Part of a small language model's weights: 790M tokens.
Each number is 500 + 25 x the weight over its row's rms, rounded and kept within 0 to 999. Layers, rows and columns count from 0. Numbers have three digits each. The size before them is the row's rms in percent of the matrix's.

# layer 7 MLP up, 2240x448, rms 0.118, rows 562-604, columns 320-383
097:494470478534518517481522522495559482479548528513469520509474473467518517521555480511513471542516494577509495533526523489501505495494473451495460528480466486492518519493526471539502531530497511
100:498510495509474499478468484474481464473502475487523471451492472472517537500489532480540477480552480541520453493499504536536494520486494488471494490544500512497552481533455495511522511482499508
097:466533488510488473533546488468499475482485470532480483520506530489529498504497542475523518496480451503503528527478497523509499491495517500521497491474516489453488481498515499550438517453465501
102:504538463455473510502500526470513498523485514489471513486516522472489491461522472466463509487549506480491499466537534462520528549513515527500527475469509473502520512469529479490483494489516493
101:425511499499505529474558501491494517549536487495525504514511478523498483493539470452485493523532513463515535490499511488463483517530509527512501485507470504498459461512514502480450521504516511
098:478536511503516550497462516547495466480552539461503485488495499496500470551498486510527508465484515487507525540478485512481553498497558479498507496501486483503535533475499534510497476531533475
103:497511480441464523483502487479489515531496514473485508512497553496492507530494550470576476492491504492454519505500514521520476502471531460514508493513501533509490513501516412545517458508477522
098:456510508460481515470488503490459509482472487495510549503503542500483472496497503465478489452513474512534544488511500498484522518537501502480444514528471498538480479509519527490502496461511493
099:458508497515508516505509487507492542504490482488486537501511476504513514505543511504486515517523512497496515526465507506483503528518496465488487525509516505547485486475490486510480508508543454
098:480476516501434496457552527503494492516498534523505526514512504506506539460485490491526497513514480514502517508506494495461493487479503539507495517494498511484503506493536491476486507510501527
099:437512496510488453504468460477463506555513493528487555486521546496506513485457434474521476529522489497507529545544514493500459561481495526483485489494493521486470520493499514484475464502518506
100:501516471486505518481487504492520464503454503492460495517489485483518471477484508506486546526499503546539474535472457463503489486491501499476469499488544532482521501470434467479522513553491483
101:518501473505530483482508508506512528485465488452519486521500523544528509522473579496504499519543480501526560539493485462510498507446507519419509494520484512518478510486480480491482506458515498
101:489463533503501484515518493478509514534456488474496465553516508478508527486509500551510533520530483521493527471537503525493500470531473524494559510513484488477498502506491508503478484542520503
101:475480486499533488460503538486476505500501469474486521465483502518505460458511506460526528523469533488542488511500516480504501539522523532466474498518469504527522511477480482498507526489525530
101:521497447516524528479487525476464486467493498478539475472518495514484430530508554555456476515498551518483483499493462520505495491519529552488525480483547489508536484504492498468470523493465531
099:515523507531466509501513519526533474503516486494529518518521513489478508475547501480492488485537463501498491525518514500501489519506448486509509539505527554453505507532504487509476495493514528
101:506495526496455489507516490484501500508449517505472501463481495520487479486479501498491538487496509466496502502500460532523560523532509496459486512527463513533527437519506521549452500491512483
099:521551511526506488485531518558472503483515512479500509481485551491436511514518463493488508501510535447543573530512470561502500471430501541478475531506493517434534484492446448477526490496494493
105:478500474489525481474480476476497522489508549465499496537494476510534520532491525499542457490512526467512497518461487487497493509526523514425494498462500523472518502506480529519509529466478520
102:510522471475502486468502504547474501487499493475515509494519473538465529525487525514514514538486473527479527525452501531488511525462571498484500520532486538510483500468526475528478455514488524
101:473536509523503494514505493507495452488509476457493519467508520503515489503491505492495513523522502498532467524455459516529540478490517472498494526517531492489522525516483486471466504487438539
104:510496496538544471514491507532481498484499501470535517470523478481451526454498481482526483498514522509495527492496468535514522508501506544501485530512533499563498467495540496492460473489494508
100:498520508533475545526498492468533516477485470523491456479458475510503508527515512486573528484484488515477503476500495514510466472505484450495494474515545466503534503502482474495469516529512494
102:512531495496542499518517468494441496510522485507512475478537451510510521484516476530519519443510467477500539529458509525459493460484465504529525490490564534493485491500518516502462508520518462
102:503533544506541539533470497548457467506505489512483523492407520479494495488499516477499481512529494481497518486467493512488525519506426481540520519508484477524525487476503522489479543470495464
101:500497529467506451457546519493507523469504461509496496517511504527456527533514455457482467513483535502468540538508484524503536499476569492497530522536556487509550529511496491509430502546497510
100:432494509465475521510521528477472512538510507489547509464473484553487497452520494485503484527564509493551496508483516461495508503497464485474492494502507455529479468489503533490514503489505539
101:567507485483511496482551525470520454516499523497490499477524521563560529434493504499522439518486511518526492471503504531502520493499544492499501497513485498527483515491507538528485504486512488
093:470530482520530528501494461481513503480509500505556535505463471512491467474511513519477523482497513532496470501488497485532520474498526519509525489520566472467512511520502478503480509498511474
107:477480510498503520520520446533484510474496483437478507490494519513487503491485499550473522532475515505455509470478518485479560530534493493530517516540509542531515471501466458484546490508476481
098:459468532515455520507524456480500482520529475481512489508521485482513530490537495504507501497517479473546515514487503505487476477505476537479492507522492513483500512473525473538491535517530493
103:482528498504533537487481437475458459522473521497480472510488483481472489517529474498517537470495506491522510489494525507483466502507461525488509527486494511505539532480546538480469517481521539
101:465478481438478509549511543522433483505528506493492498472514512509523510550549494505479502497481486471483511496491516491490471510484504464473472474506483469504497494477493551541483497534465507
112:521510482503500484499453486480481517501458507521500489504531501527515529548438479487501525463494524465481505511516529493491531511469503482511516508493512530490494539505505530527506495508510486
100:479535492505521517480538504510483480507549459478492490513502474494498504491491488498534463480493537486515484459472510520459448456513477525507523515513484473481530508454502494467488475479533496
107:442488479521531472538483475563490521483454524484522462496479515555464479516492496513563514494525462498509482458482511486480491516493481483528459523507528493527519537502485474484481513486484496
104:515492504527476493484487496520509470488522513489539526477546494504473489513532469537491446471515542468541504504491548472524523540504519518504486523472503499501535487476513515495530462509495466
099:484499467487499478471528490482475551486440516492514503486475469493446516479508515513515502482445536495535519497503518514543486494533476478494496486508549545507471480508481474490461504519508500
100:474502460518547493508518515502464476530511503523510468497500533490516486502498527489514473501538476519497503528478518486499544540507487536504510519470487503511491427523465525488494483518514445
100:511466494487503522469493516501510513494499479490491514531515549514478485533502472502455452510545553502518477504530549517513490491497526487490532464485502519457495510453454497486505536524489501
104:510518514502515471509523510476517532538485498526499531455509538467507521521507514497522479515555484468502489531466461487486512498491503514538522522461469476526489480519470484508493494505458517
101:536522514480467482483498493490489475498529490496498485472474485494483499488497510453529501452471510482513517534452514510492510508532529485502526525505499509558465500514532489479476485488442481